config = dict(
    n_layer=16,
    d_model=160,
    n_head=10,
    n_kv_head=10,
    head_dim=32,
    d_mlp=640,
    vocab_size=4901,
    activation='gelu',
    norm='layernorm',
    norm_place='pre',
    norm_eps=1e-05,
    positions='rope',
    rope_base=10000.0,
    rope_fraction=0.25,
    qk_norm=True,
    attn_scale=0.177,
    bias='all',
    tie_embeddings=False,
    parallel_block=True,
    init='trunc',
    init_std_qkv=0.0357,
    init_std_o=0.00446,
    init_std_up=0.0357,
    init_std_down=0.00316,
    init_out_by_depth=True,
    optimizer='cautious_adamw',
    lr=0.0023,
    beta1=0.9,
    beta2=0.95,
    weight_decay=0.072,
    lr_head=0.0142,
    grad_clip=0.5,
    warmup_steps=339,
    schedule='cos',
    final_lr_fraction=0.1,
    batch_tokens=32768,
    seq_len=1024,
    doc_mask=True,
    z_loss=1e-05,
    train_tokens=292300000,
    steps=8921,
    dataset='wikipedia_en',
)
Each number is 128 + 24 x the weight over its row's rms, rounded and kept within 0 to 255. Layers, rows and columns count from 0. Numbers have three digits each. The size before them is the row's rms in percent of the matrix's.

# layer 7 attention value, 320x160, rms 0.0718, rows 258-312, columns 0-79
082:106152130109129128114135116119126126117132113132120153139140128137095139136142108122116162126132128084157138118117108123140155141114072165134134127148132115147050116099201138126172119113128161127124125134123143131141139121172152101109122103
079:126185127108142122136144119203108125170136109123104126151108148111136132148114163109126106104105118149116147120155132136132159141114061108076171132055121089106154106129116130126111097143132124136120137143121145122091118095167122128129144137
073:137101149139131127133151125159161126107141118115133101126132148118137122114097139121122170121148147103106111153148097129129137129120160158112173109108200119160087082126137112127144104162135075151127127147109152139127129134137125130130115161
075:136129107119116094121118127138136113118137117160121082108180129101117125095143152112109109187153100151119145088101164126137162103113122063140118112100082121119145123131118122081103127158127085151145147152169147107156084121109124130133136118
078:112071131118100132115116115099110149130085116120131087157147081116133131143147166179120131118111087139152114089114112121135074134149122141136155133111067101122149180159163142147048138141126098136119130147104129113107156144117138114140129120
074:135144176150116115139100117151138112109138118126149139137135162190129119131137136180144106145086118134127117115126111127132115105117159106123077121138136157127140104185102141118090175132127147148133132126135119146120105112126131150098134184
082:124109139132125108142108130111102095111114145128100166114114111141172145097136147146123111146121105135108124169095164135148139132127137129121123114197144147149144187096108137124138142133146103124131126119149157130162120142108112113125126114
072:113077088103091145113111117107121117090145133129157123142134135138120137173155169169115120157143117166118112111105146105117120097148133168136135141091101140121123134141101134128135163111127151099135117136144090109151128158080148116137139107
076:124092162121112109125135114119134130108171113122124133147148125141153118183102155151138124136115111086136157147146120137154130128101111155109135134181162102121197149144177149164136148160157117145141103143125155122141156107095115091146127141
079:140128101163110120138115139130124118106144118114129132129122163116137168117130166146095113137129154205065124102148154126128118151134161135169117139146149111119097095137103116074097115137126145119126139104109096106085090130100131135114123103
075:132136150088137136134132133125131102111135148133115114150121134085123146110108091058137141086116141075138136129173113124112137160131089115132160128102141070146062139087130135118166148132152066137128114134156145122135140112116107126107121091
077:123064154108120121121122122160107127112145114110087102117145105102174096140121147130176131130130119129140131136155089114112090131112154115111102124162113129130183157114154143147155132150155141127126102143100112105128155124064090116150132167
071:135081123112138138115125111137128167091150129137121159145137176104107121125139138130123100072083136169096118134125120103122156114138152197142133130143211092134144159133198118084109110115097168130116122146106131112151106135092111149153119144
071:139122133143133114161122131178146124135136142137159132150108154112115103125130133178148168118094129115172116154165111136153106133115120142130122163223151099106105106118114138103111156132130128127134135143091124143126141132089104130120115127
088:126119107151123121124141123145125133091148119125115168156108139124119135167143119087153122097153114093116150155152127139176201111094131150102155113140152122095172139133164131186159099113120175110131108114113143158126095105090125137123110105
068:108197091125145143140135141091177129127105135142128112140134109104099128121168114169087161169156126110097117121190083110175085132144128143108118163182079152123089150135125119067110180097121154105109159162111109120138126154150129112105127123
067:137069122136124143140113110130089122125104150099148124132123139123136141115127114142098091132060107170131103151094157121067115128160135147148124163144115123186103112076079109141157124109142113117132136118137121118093153125121143111139129160
080:136189101148139130139140122129119106124139122098104125117167089120124129108090119065158067103177138105117128130144134138127175107104165152126151114122142142131165158119141146174136149107115172109133110126103103127101087135141107165142120117
081:141076147143098124144122128096128085069142118114173119139146193122107161148120099110134145137131131149129144126126162113136116102133154134153129141078188103138125151136079108098093119132128149106137125109183101126120138135091134108125128120
080:140125171088134118134102119144133109122134142138107130159098105081150100133118114139128085120064103116130145106141151122141138107138122137122128150163102122086153155157160131082090174131134114152136144147113142117160114143074125101100126133
070:129135131088127137116125119127118189145145145153144121167080135099144141183155181147125086117134125089190129111117130119143078128149097171140139135053079141143119185138145148133142131109120077132129097120129123146087140143106131105125141120
074:131167122128122138119112157121122121165097128139136112099126139142135139053161121134111106131117137112141098139139183123105164142133164089144092139207130127116108106141067107087089166082112097135111145105138140130124101137125141155153143086
084:142095158100102138122142132107127147141117138111102110142112170107126114135146128121143163087136142112167128140144155135105162166123123102150158139142119140139110092162113142134151100109108127126108157112145080148146146126068136184140116138
075:119091099150131150127136141126122105159120140123122130124142096169147131133153141184115151131133155114129121123105092133127096154113130103140155112129121158144123144135061142163171193077121100118114132133110119143138164101167140128136150096
083:118128142119128135116135135074109102108134121126081157161119108122129110174120068093128113110107130076188170125075119133101129104125118155111130117144100161164126147120136122150174118135125146134127104151141140142145147133171108097147128121
071:117123114103137128138125129073108096106122152148083165130106139118139122162137098112143084114121093068140135125136148130135205147104140167114151117138105099147137136078153157115177090091116117131121110141133120135142094131117138124121115097
073:112102093131110104122114123115118149134124131118122127134112145124099132092118152156125114133092105174096128114114159129083130157115142093150147139133156128133167097141085117104075091149133096113116155106158106115137128118088137177126125165
080:132170145141131118116108140151109161098138152116134163108127073167133115089156118206102114131127173174145091176146122138118084150094147163167100122145152113144140172131097102135137133107102105119120141107133157148118138103097131135162125106
087:131122127158103114142124107099139105099163140139134154112103147152151162135126119160104151148182154176092116146073171113142134132148149159119152155140175161113134120129074133090134147089116137124137134127152129123183107142098139109111134096
075:131114144113137122119154150055114094155129134157110149120150107132146139161118085116113131139166139074120148104100142154171081106134087059106155094157121130129151133094125134160178141104123127108135114132118141126134164131137119059138134124
091:130147148097125146129137138127130184115169138116129086146121131139151134162126122103123144153103099146155123119147111119140137094115118129117122129181141115121106120097127125138110100119134087123123127118125104150106115130106097065140142059
097:121189174078139123133138126115140132148131132103121141118183104125116147105156167114154107159126142146150143136138127127122151136121092141113137099107129146152140126101152129154157156163150113122121127137090140136108134143131100138114115110
094:113142093115126123103120131130117119147105140111114105168107119135128124135104130137112165150144147139092121119079146136115099080145167134131143140175169124135124188158140119158102088092135034116133123105117116133137121132121115154140144112
087:132123093123128135116123142093155128172126143120123143129135121121136107123095123179138121131141149118142147148116109121111029159145153126129107146133151104111122112111143123127084139150134153130132123138134126125135154103101149123132118136
091:138106152128120123101120123159135172163147153137133119133114143126109103148078099082113146134149142085196124096150108140160146087128088164095165133098116110133148181136137124109115132124133119088135124107143108097131136136124095178149127096
093:131191088167135117127148134117099092079110143118114101136152092132118127129156123181145117141109118147107118146094162114102087159139133104145132123101124161101157104133103132173131191117120111157139117157128148148161101139124161134132148165
083:145183148138116125107136117119132107119110169136141107094135161147137119106128114116138123101112130075149129112128139130139127134130116075121092121081108147138113109117148119098082152081116151148143115121131171111163131106074118171100152133
103:123194136072104113125112138087118124163101142141149135112083097135102131162146132070149131174131131105134122150150111131093103140122144114124133136111124138143109149144094121117089085088113088113129126108155127130131120114112129139137140168
102:141105136174116112139144136125107168134116115136139146116170153091103112132113173174114073127135120126125127153107112126148119161116082141111172144120056117133144105133109147104147155197127212131142138143105130107152134153152155153123143115
101:135126174156144083110130137159133130115115120133130125096138204129133129122118125101122136110098133101103133144123127120166141137114123134141138129122044136125150113140131153072118147138129247114138113126109140127143142127134136134098127120
085:121119134103133125143127104107130123132126145123127114137149128127130135127112155132115127114089141161100119109095065154139155090146145140129089124116155094155122182127132136137085156108117067108130131144129122120115122143110120107087133126
088:121072170153114102126147138091113066133096126108112152128107138110125127092111152127117109125142116119145133093148121139146145122140138126134173132085119085163170125101108133105115128150132154097129118123152136083186111142175114118149134122
090:141091162157120140126150136129120146089133123127117160133160193182117113139134167126106149139137150122116115135094124127196086138121111138099139145117105135134109075116133139097182126147129193154131144125085143101153133129123145131129127089
084:133089106129100125111140128131143144128144141097141120117140098113145127090111102096069110090116148166109142087137131128145158061149138152158130111128158087134100159159137112116073144138093068132132156128113119091161143156129110141154120058
086:135149133120130134120129140128147116120156184139118167122147147139117120119128091110140151112094119110155110127164138133113094094123082141114113134084197153148114072086143114159119145099129125141118106103146120153169132102119115135149138135
097:123073143090135129124111126087148128163147095119112127162105127156133144162128087099149165150099129100142154131085139121119096145114153095086108123148130116098117162127113111127125103160143155127121111131134130159047124119102130126151139166
096:116087158081119117154131118115142150128140122127135118182148139129137126162128164118121095144148116147130136137130064153135142110130092170115151129103098085166151145100113137100119118172141114106125129131103103121131154130153139070142133135
099:125073153153135110138121130120126154130126126120120101106132185115113135129104186105113096088122128091144146116136127139143187129117109151124134126092079106129161139126112140098119166170128174108138125122121130088176154167115140139137121108
088:131110108135137144132122135154133185093147129161108138148122109124115098108138109087145109059134112150100110124066126113117119136129135158149132136147092131096127089125156127144109182138143146144124133121070092118146110125102131167135121131
085:136141112149079092108157132127124133105126131137116121131132107144124146133147118130141123141136142123172116132147097112161144145127133126121131136086064110109164177158122145073105122138115146135129107117127121091106150141133147166135127140
095:131138126130102122112139124114118131154129126128130131121099134135117107124128128154106150175119115137148125139133111131144196084131140126122127113115138097128121119094125126102166064168112094144130121103141129103133161121164128125164118135
083:125175091121139161149130121157113170108137147145136135122107071131101100134154144131138104103146121166113122143121152121116161113150153133137120133144124169117078073128139129183139132129122097130114148144114092166139087122141111174127109067
092:128064104152122112138125129108124140113168104120112158131131124115141108126134161108143132136162146117183116127140109121138116158125138105147135152138079109099163118149152121132145173143141213126142146139122131122108120145124153146139125149
097:129133147118102138120132143126119091108147142112106146163131126147129142123140128147131148141125108141162096088131156149090048126109130119103134110116155120138159099122152121157178128098108097140115136120109117144196113125191137105172147126
082:105134179123119133132130141178117123121093098105119123128173075111150152137147182150105116154114119181083123131126104126125109108123163104122180141141142126130128127137126145153134115080120095125108127135112122165126083106165156095112107088
# layer 7 attention output (transposed), 320x160, rms 0.069, rows 258-311, columns 0-79
065:177154121100129155153075130137164115171129131127129136098113117111160082136134155159111099122078134183140111155132163127109129127162188135119126138126129143069195154138094137085140132125127132141118106154139150151145078120074108149162128132
069:165103125139152085105122171075097110085150128121172113179116123125167115113122083116129173136136134108136170139092137120149118103126139128124110114155122149176098136133097105130148160123125144117115133102166168084168085065123116173098128109
061:140134158118116103157127114109101128108102156113099135116157120125115139113171125154102130143116119124127110104143146122085115136118103083154080180203137107097141146157099127151118129097137141101115128130133105129100123105134171114108157136
061:105143104138139159102141187146167130119134138084125142118121108119090140161131086096139085104101137087088094142155135130107105128103139159122163163130141127134117139114130124140177118130148095154137137132106130149131152175175157094130125159
072:116141100161166105133172139137140099135140145145106155099129151144133156127144093090141115164111098139110097135110131151098132141086153109082138137087183105134120106112119127125195153169133144128107098127146130140135160103076122155100157150
060:128104151139158123126100122123105153125124156128124120150122102109109164110147129142164133121186121114143111112146120120124137147136101088166157105151141130156085131170165139145101124116127138151188150129148083157128133147110146097104093113
069:133131124116112147115102093104130179136128112183159079131164144107146103149105114096134105121099123155129191121110090122085088138120109141131134137111089163132110091136141094112130113112170122153203153158111119090122160122144118082146106105
069:049109119152153113143138146156159135178097122119097132120099151103110140147129092135135121128112117145122129124123152131123145166122158139128139095106158127110148103101132113137125136131105176135222117105119131141123188146117115160125134155
073:192171144099127168150134125097126120108137158145133111161127166137132102168166099146129098111132107127125127159078114123125150141169146127165103122144098155126119148146141125077139154098106115156073122177116097125132115120123153152083123123
070:040117136131124122104091104139158174117122138144084127115097143131095114127120118132136082142162133165147123105114155120102123110078085110150138119109146111106129122129101162145104117117146149145209132144147133131144187156121128121125134141
065:170128170124110115126064136126136130120122097120149153117126126092123086161151158136093146132135151141129132147143145150089110120130145155114088131146100161129178141093124137150138121108096113090077145123124168089147130076125167130166171141
064:197124136125128120108172119095133136097148134128122075134165187163129134131106108140098117110121109146125152168105114132132148128137143165108115156129090126130105110135176110112101106143140080166118151148129105101106127126176138123070134108
057:105160128144155079115133116130125126172081122146106099151099184126144135111169112116135124155140086150112153114136128093112129158103076085108087125101129106128145114135100148135118140143104128120151113124151093108148163148109166149124163146
063:136167137138084161116086077109126179150135099120132091113160104126127106128143137170144106144169111168129128110121153123100111134143118123131118128149097137154158104150126152113153084110197111117085124108127127163104096131136157119097152108
077:185145178104126176134157101148139137126124132094148115167157134150164110121109113112144155126130154123177098089134141100119133146148086118118118143128118134125142133129151152092124133120159115129045179116155101119124132112133121132133142136
056:074166096150115119115077112142085134156159129142121081122138137091155130141140156141119107107083118168095117086126157124121127124093139095126120125122118144104104120101133133126171112173152137148151081112103169143143116115128117125154164138
056:083117114107090080153117076092133196152101106151116135088132128130135069115112140122113098148162145136136162111122141155147162092093115116129105102087150137114156135108122129107106109135114118131142139113109138088137131118123121109109143110
075:136073164139132162113101150120138150141121138121167128158171134117146133131125135134145159121126165179130099125138101107139128122144092122109116139128112133134101170109145154086110121135177121131049155121169089067125139155162114072125103142
067:060108157141108111126132099143166132104099124178121180141106103120134105143133124131133159103186130160136124118156151140118143114118109128116147105151130161108166074118115113158119141099106139126167160099120145110089189137130129102146147175
067:188173123131141131086147126148133129108163116147132096145120176128120155156144123123163111166104093139146105162106077135128118141094110163112130114071117139184106097119130118127164114124098086119105114123109146128112127124116166168117093126
055:158163136127091132165104129110114095155107136132112108098104135137067080127134121108111107158095095153107109123115073139158137147140145121130131133118152163132146110120167140129125148167138143116104150114123153128170093079147132115107105102
064:065162064122129123123119119136140156132106092131129112117090107076111118159109157096171104143119144133118141104135107138134091097089083128102131124089151122142123116106110137163149070172161115119149147154116133127137131166149120074170153148
075:161155119112102127102153090156115159103102061148113114096123117138110137070105125116144112169131107149137112092142126138147113109099104163095119137166141150122184138118116146186146120166165088116095167143122136115129105142131157124117124118
063:103119114082098151179092121108112140154158139110122109098155105134090113104091139138139107133112113132158153129122090152162096124125141115142088126135112121105113127136160117117123088134160138131165121146118150144139126103128095050105111122
069:169107160123127163142128127080119123155129115115172111123139130144162141104136140173141143108111111117128134155128107101118159135151161134141140110104122140096106141094125103072144177106119164085130112124147137132117109118112111123116072131
058:206153168089125138121114119158119120137140096135183121132137122080155088143139114101143136136114150140119150139139133098136136115146121160080114145152173171120151121090113121140133135110170112081058157128115143119105149109125148127150094124
062:089136111144125105113141129141137173112087086161126119113120122098107133137140097083126105138158098134111165133171159120120091114095130148147119151142137124121154129151093142150169141134139162159174118123125128109140126195136155111128167120
071:114164123113123137153167099120178157185098126124123082140091126131104126114116142141146104125129139119148121106108111101147082138138109128110188138119068098111162094130151177126109082098143143150140131182108091098157130167157136093104116135
081:084146144132139140137108110146131167120101128149113101141090156083103134149151108130157108131104131151158134070133108121123132135099104119158133093136140156099155123138133115122084112104093151136223134115072130113126189116116132134132085148
064:161092168132098183137142098101128102091130069099152163139131139135155120110122124116118146127143134160113127117134125160100118145172151190116127143159089179140073118093135099098127144125149135148162134146127158145136120107156099097159099108
097:122130103149104150137096122116126098096113156143141143154131093102101127111177137125152156100142149154133109153134136155086128158134143143168148109111131162170129114145104107182148146127088146129155113094152147143113153115114149155105105117
102:167133102116170127147104109131124123092132174146134123144120096110101153103105099147162136078114109115107152139118080166156109109145128132148143131104132118116156141140152136101129139139146164132090145163136129138115118135140124147078114151
092:088152132146116087139096143118130119113112153112122132144100132120138138158158129114147126136131126128129129125102174116164119162114123068135135119098115096122163113116085139099152140127121170146228128154143148089135125157124120126125140160
087:125130124125129125157142101167149133074122162128107122089146146153180126127090177133123110129153081126127140098141135112142137118118129124164121141090103100110175141123110109144127079139113096163143114100113103122110140161123099083137149144
101:127139133129167128119118147132068104157104091161190121150120127135118121155197156124159148146134119085110111135105161152147102140092125094150121107140148139137093101159127101138113156124126170126121132168170133110143130086128141143124181142
101:133121140169110132123130118124175143152146090071096143167132136100133141102078120152114094124131138154117161126145115099163125132141112106085097162155135106134136159165156187098128121115143094101081134097075120125117132148124093146121086122
094:113116126153149093109126139174135137188127098099131082142142143115136134093098174142146069124162092132139160083103112077166187132146131102112122134154131094120121187128162096103110131122149138080137148148117100137124143132140137098132111150
111:115111112188120108130105098158156139139120146095080115140139141116122142124099121142105114104144113141107147139094155121160142118165122143139111115114071091101140114115144125125160142161123123135175122119117114146142123168137134107103145123
108:099123136106172128109147119129161113146163111115126125103114131160119124150112092124115148139122135081090162127138136131123121129125117127111083124171176156107099146121190121125120119087152076115097127133139097137143120065143104103104131145
110:093107126097146126113146133104131143162142114119144128117119141153129105139102139126142108151121152098146148104133109112119157118119139113087117105148170130082089150125162089110107108114170090134131156148133108124142134084176140091127139165
091:106146144126093090129142141146120121123104107110145129153156150108153127115129104121171093131169083105143141131150165099104140160104168096129160112142139121113167132117118102066147138125136195119182119127157148141136129107118103121136153151
092:133126132127137103104127149142108122174115123162131116069127155168136136174139151158130113158092092109087132118107150125105130137100122151104118125181133150065100121145158149094115101093132107137127126117137112130116135101153122096127175144
093:119110120108165123115123141129124144120173126116122112069106118137111140113109112128094126104112125095143143115110116115092151150114115125154120115143130162143127141112155100134120100109149109122170161107136062141157134099140137102103129127
102:121142146153138122131100137139105104143084123149149122145111126132131115151187154135169125158157075106136109123119164154111139165118142090116145144156146111150129111107108100126131162115144178105161107122166138098115126098137129124126165159
083:152107109133125095129123154107082130110124133160162084121116125137123149095116171150113116136153139146151156090099107088188134143127154114142108162153080147157099139188136146146134116132109104099066140148102116122106135163130165176114121126
094:132149107108141143122136096154121112074137137146122158133130127129139092118107146103112137126136159173125109164142082117116111080130142159170141117055104131097149115142091137152111096127089120154176166120100153107131130164139108113154154108
101:107142136142127140137101109104120129094108173152111175087142104128123143146105078147146160102119125126098139151097161125070119101125155132188142105148103161093172099121122100148131111144090120165168123114174130153123122097126084144093152109
108:129116117092139117103183149134126110171101095137176109119140141155148120155152097120164130134122121108107132147144122130106148129109158117091126115210169136107084133129167115083144105076154157105103132173133130150151121083143103101098152120
084:107165150143130137140128102127155101102154168118120099149156151127136153140111130161118128165116141114124143127135096155173156138143129099140112123140151128173140113119118101153117124101136143103176125148104166121126157131145136119160107134
086:129135167134172145118105107154113117179128090112115154115140117150102109171124148125121110163125124097070139123138151174070142139147092151132101103130184120120152094136127138140117103119132126124127157165179103122144134101127109089131131151
099:135120120136109114118148133160097126123103083120135133106116159126144121157145139116127110122141137104127106115142176141030123187138097179156099121170139119110116132157128133134123120093097123126146124157197094099141109112100123105105145116
088:163140126136095146131141123119146131116136162110122089155119118105147164119106099155126156091112122132136106136149110151151098169137105127147146151122116123189157143127099148153134167141120154094119089115132160121124135140109151134140083134
089:117148149102146160173144122138116108098145102111118142113126124151115132149158142112120077143125096134133136113162144179096085132091100165099086110157202149159135114108143130096110094137150095136124159135117155152171126101121131103108146153
103:125086113163148107127079142098143155101129140160110149112082102133093170117118124121115125141122154179109158162104116110153105107097144127142111132154093140145105098151093183143146090134109087129120154079108154126118119183116136141101104091
# layer 7 attention query, 320x160, rms 0.11, rows 288-319, columns 0-79
086:102144107075104139157112146147136134144147134137152109135137137096136116133093151144116098159110090116127149104150156107153186133166092174120157124107149153108163105169119100128142145106139147164137138102126124142140153111168150074101106110
089:097152088120114122127138156165134141135146165129124063145103118159147125131165142116098125166114141157106122101119206092162156121115127089092152126101115144141127092151176109155114163127120157130112122119142159156106160125156166108089106110
088:083117084118132105149132188176135140135146140106128083146145134126180130127146137101135082167139098124121138130118178090144178117143140139118151112111171147164142089131104171109086132121146123113114171100149166128100171118117156118134122121
082:141104155150124146148113148138117157107141168113154131137116144114133116146101103139151108031165134130151109109127091147132144133079133112172160148127156119131133127138126156136068115139150115101131108112127150089124113132134133120096135126
089:114114142135153096145130136134164157136131099123097088115116125100110131149161151098135112122142144130145106102118076148104073126148171113105116146139193144112132135106118154109162088114155087149121105135103104105102168084120128131171141098
094:136185107126118082115145111132123114110179162123085114151103126137132154092107119126140157133145171138117131107098134165159171134073139147085099138123122136076141091140124112136088134107141102113129122122099134142139112140129138112133109143
101:146127146125117136113132129124126117091156082144084117162130132164083095111117094138221101098102154134111114148077144139153167110102130151113128125131102113106133134125158149063145156124123128143129128136105111127157142097127119127108112146
089:118131101139108110146139093114166127109124140142135103155127094147131142150138100117071120160127134112090127124152137121172093117148174146127139127099068158131108111149151090098122141176142098141134132126137162168113121128102140154109129101
083:102085127128114117120163116122133127167143105151111100125169158166133100111164141158128117107153115148122145164102091142124118153134132081060152122173120138131148167073135133078132157160129139134152137104112156164148131139140114147129113065
090:153178118180148080185119115125120142099112147167111160084097130072124122159111129152118129115150142136113138197115097124120119162116133108109120177110118118155137120122085134128146085138115143104137153110109139085147148121079155121105114106
092:151109158158128094138140111145122144134113105147128141126196157164148093091181134111129125141142130160172144122120059158137128109113133114120142100142169119110146162099173129101104156109118116123112109142129152137141109103150099168154121094
096:135142112101122100140133102138130124129117131134114116130118167147109174178143087177098145157130152116084091119153154098197108121134117152102133144134109138153096114144153102142128218109112129113109145157073161138136135109134157173122117122
078:162150105153122104105109134155136117102098164141144128152116085116140144132150080107109111132100119117143139092136144091124124122152136116181128158074085117097156123136155103171115136162123129127092115162147111153097121150103156122131150170
092:107118109129124134138121075134137134118138118163092149138130095157083138120107137099168120171122163103126126134132154132120144078155135156143115108095112111144095086159080135074175133139140119131139138138105148141112127083122144170137121124
083:170116148157144077167132106150089137115102092127149139117155153121117096126133134132136129108132094131114144142143057141105125133124119140121064147112141140151142142086192106091130130187133094142123123134126122122128130117124091130121140100
094:107108140153127158112123116151147109171175132097145164137168162147125160113135107064146099141097141138147151138119126119128169103126085139173143145153134104133128096149073125137126127080111151120137127155116089126129141103150125140139144154
093:153132124156122141127095094115096132113124141128128145117095116150114142112130162114139079159100173141109151088141147115131162088173121147159135120081097100135151115148112106170091112139158090134100136137100128150080099140111165129167136129
099:152104174166143128160096128107097120103094110114159108140143122101122095161175141131112148129139155138149100099134098142088136154129113147159088124123193117187156149092169107167103102125161112164125134132145126117127142113102136099134127123
098:135169136156144117168116135139136157131116130124101143132117137122139115118111106074145158118143131159145132130159087145146141117110134153140126131086160115165153097146181104120099065146106073139121126090185115124118154093103098131116144145
087:111123113110121164143109102130142135120119145166095137113088088147077132139098176128149109156116145118129133123129157147125135098170148174165148136065103106149126117156093123128118136148148101141143161108110155138100132138117139121109124138
096:117105154134149107123137168144127105155125124109177101159149149111147113134175101117099136111106114107135121109130118103128110125112107110124133147181162148113133155120186146157117113113130158122117093155167106130146125121141118101127127162
105:126151125125143130129130131099133110145137120111162113183124106169107149168160100163107117120098144134081088128164113115106137157142104104094105179156122152142132100115144121167127167163151121131139199127097112133133096136116157105106110108
098:142119132097139098139145132176139117102122118136126134101156113072116124138116144126120176109128069079153122161091145118091124133123125122124091136104119170085122152117131122086152150135135182104128131177111105105159175133116148094115112141
097:141105149087152116134138110094121145093131113085146113113088132109122127195112151146094147157099132124089094112162167105132115138116104137107109155127114143171100098125103146159132110139138103130133133157108151092119140130116149106174154142
103:152091178111135130138111125098127121138103134132141123151128091110049139189141147128093134103129120123143099096151112179103117148132130135181083131155180130138124180146146114145160107115142091146134158174109121146098130120109128114146125135
095:143147132113129179124103109116130124117157133099123146150088101114099140160083132130158132158120126131122101126151185126139147102123101149148113104125140126144091104173078151135150106101131135137137135147104101097126151127114128119110126151
082:168126163135139118138119138130110143102124114109162132147134137131171115144149162107107143122122122138160125104115111136076133133104155158150066110130193118161165135120198135159106126125158121156100094165128090093108118118121126116096120093
092:152106169092148103157146093155135157138114086142126127143156157139117115147123160110123151156139111127142129107149106146121124107110133151141103101118196134140116144124180117107127133111130067123109100161128148111125144078133102172147121117
097:115124115106105166106103118087150143126158141103134126116074108115107177177084126132101142132109141110103122100121174103142119117146131144150133163091064117164099069153068126161134112147144124130124151143123119103115144137124157125119155157
098:108119120160096085125157140146176133160130134116137135096152169116158150132136121126051168123121122115186146106121134101147089105160172099123142142073071133152157147111148085138118136150126132138130134141105128145080151139087132175122156110
092:183138151164137147143084107076078129085121093101120132143100125130116095177109129158144101170111151150092118113138140098107169136113112153129088126128131107156097099116111131152135105146136100141124131142125126095119142115086154112152136143
092:086063149121115145076133152127144114161147127083152110132136098124138149107143148138105083133105159125129148078117163097118153088162116103141127111127122118098139111102117134161120127121127139164126137128136130172099127147148126126164154149
# layer 7 attention key, 320x160, rms 0.0961, rows 288-319, columns 0-79
094:130084132122119124114098127124119147093143158132130111115141095111169128142136137149138077124126192113113101135109155118132137146132102125145090112112154113153126117138121149130119101164138134129132103135115104094178090117146144163095141120
098:124138166091156136143134129114148195153149115142122119095128154134108134087130144094147119124161176138120147114077118104136150123121125110117081137136128113169094107110123112126085101129101125123145093079109137124104150130141166138143111128
092:110142109119147165148162128193183139105127112122131138107139126124156148151139151127108070150120117131121157122084170117137106119132128106106089103098151163128116129042121105136105145152111151117157104114110157196134132142129125117087140154
081:138158117143113135124112162116101115163135163160154133139087131146129190115129113118110092081095093127139146120156129086153117119097156166115117141156129127128152100079067133136143152121106094191110140112137135147119139115118118174151134155
089:090151133161124126160147124065153127127139135112130147115096114155144143142104132117119116146147113130080101119122128161123108138143111083118099049094125145139129151115117082173141117140101121154129158092119170145144145143136085150137144139
106:158087109120124117113099145146122147130145102164126117159160129145080083142168122124110103160125151126080156147156126112129103088138141133107131169152168125146141111085133148141138109120185148107137102129131154124121166086157119126121139143
112:134137123134119168083093125186119123100109125123145120140156122121099156154129149145120091121108110128094146091099120116090134140139097163132203162133116143092138088135120181132110149120143132121128112117201107107110160134111145070110144100
105:141126136164119091124150129127137149115108163090121148130099133120150176095113080141168163130085143134111127099099117143102114114126157057109172129114086128091179103111164103134112153122115142134125128166117156161092112123059157125140142133
096:143113167142134122115109129142141175142141103130101148135143131144132157085139120099168165145098138108136127134144102127114127162077083114122135164145115100087140119120163151146168081145147165120168135143099140161110122104138160133135120122
101:121091114165119146086143104163151117150127151133133133153144129136175132098131114123156090060123152104120139175123110132125166107120116099118134097143123135133146069171178129141152103149168145163123133149119127128152104101129132119146147155
092:124085143143094157137100133141117145138141099112118115158143123153103115133168126138156173146106165094115160150128126149116086119104118144108126112119114134183115130117099141131103109138122142088108155139146102140120138083156170159169137177
099:130094148148136093119157152119118100118121146080079153166126144126122165123071104112148127153147102139119178143096113145106154096131096123107140093109126110131121160092155129121156143142152115109125133145086169140095149103089118129135158151
102:102122087114135104124144148118138107160135155112162099100083145116110129152111122162105125126125103160140119122114143115116118120157190133120147125108131148144136159136116114117112173118109109129082152103171094102137142134139098125130119109
098:148129105156129117159115109164082158099119177140094142126145128147113088139140127165120101138130151126088145103111104152087125145127114094149173126094157133129167067107129117151070150130118143162141077158102145137131153113111169126092149154
093:124120083124115145094084114081117140093126148186176116141112125150130149133133138188142133117063145115142119127121134142163093142134160184126098115138124170152140067147114121145118100166116116133104145124183093130142112153148133103147136141
105:139139142159120113185143087173130163174100122116109145112184160118167086113147137122119113190139112130109131119154143114126154108090118114134100147100154102169120098124083084108063099116105135131126151119104083114111137101145173148105118137
109:117112110125125133140151119147099101141128181114154123126109159098096123158099150157115124110147122122143156133101166123134148119161170103134141125127138136176114141120085104130092139147135115159082138123151112137159150125114147116100121146
104:136152139109149167108135097094138094125130117144127134144128128133135116158114128130136124168125153120128093159137131165134101137143141088165085095116097130165112118101052096125090107142127106128102168118131159122117124135145096126146125137
092:126157127131149157112128144111113105128095135144171092110148116166106143100129096155126148130108136133107147113097103146158084085151184127152104129138088152138124077118082112135104154132109140149110152110155122121138125154123134110151122114
094:127145149116123117152104116149077093113122173111142111106119133113141106167088140151096115114147148106120111096110156143134157116143139070182154144139139115132145102119094131158088164118192140166147108145120170155142135125123171108085132127
106:113149101127120166109165131080208119166109079111148136134164140134139153141162109106112134147154087145116138129157151116108105116122149161128156129123132120118107140149128154091114113094075107118109209068172095099124125128145103122136110133
105:160128109161177134104127093119165129133134111160149161134127146124167125141116106119114084172101120123115148155141136095137150155113144143102083162183132134103146116119138113154149073147153131133138108128119140161082172134154100112119122130
104:110119113114110093094087133101139114121147165135136139132128092125152156160131114153134129152107118159110114072150089134074122128165118164103143096087137144085147100128167132131128146123142134130131147153156090106133126145121105103140160134
102:132173089132124136124181097088155125097144167123112161173107138097127119114073141136143074094121127103128139142143127131133175132137109113081144105120182139149137144117131112144116107128117067171145107164098139134131127124078108109160136183
095:134156124132128120152123104058092128073133130098123124135090080113139152156071143129112130119140137086099124122106160148121119124149122119160085128151115138119126123149113133175125102117164091093121130164130139159124118143136137136156117132
096:142173134145141100142116116137080132110119174127116161117097118097160101143051149133086086101122120115119128082175111122156183152150121150149145132125152130111151126142101124132099132111154095171121093185133124122132135158114143088120142122
101:103118079078112157118103115102140124151138133125175110126093152162109117178159165139105136126136152136109133116128172122114083157164151168124096122104118123137091136125086161133107147104104105123089151114187141105157111139150102122150132124
097:105144111150101142141100136059099112104134143097109111181136115154103126147096140154100168147145165103104173122106138171123118125138103126119137155109136128149116089094118158146090136120135120086114153146152143116141160107117171111171124168
102:082156110147146093156189104132149121133136196107129135114097154084145142119125105126131094120152112139117119108098153135140170131154123084103093137118121123125126146119133101152127141132118082146147111134109163119123157155074113132105110123
104:104106128136110090141166145121157123193131148127085107118116165148108142097160078140181147150152126168143129098125145143115111096126167083092096140089115135138138140063142100104126150137116116144134159117099140126111115124091143164140124169
091:113136090148141165102160108140150123114120164125127164154095138086117113150090152149135085087111134127123133144115156128142156144136113124112178101134137158150135105117109102133101135137130094148085108119154129134131141141092104086136121127
100:121196125109154123168170141110139135135143129170125149125134146072097121132150118128126096162129090160147129121127182117135139142114142090120127167142132105149134159065090113112113120118099113129142146109118125117150158123113138153086086120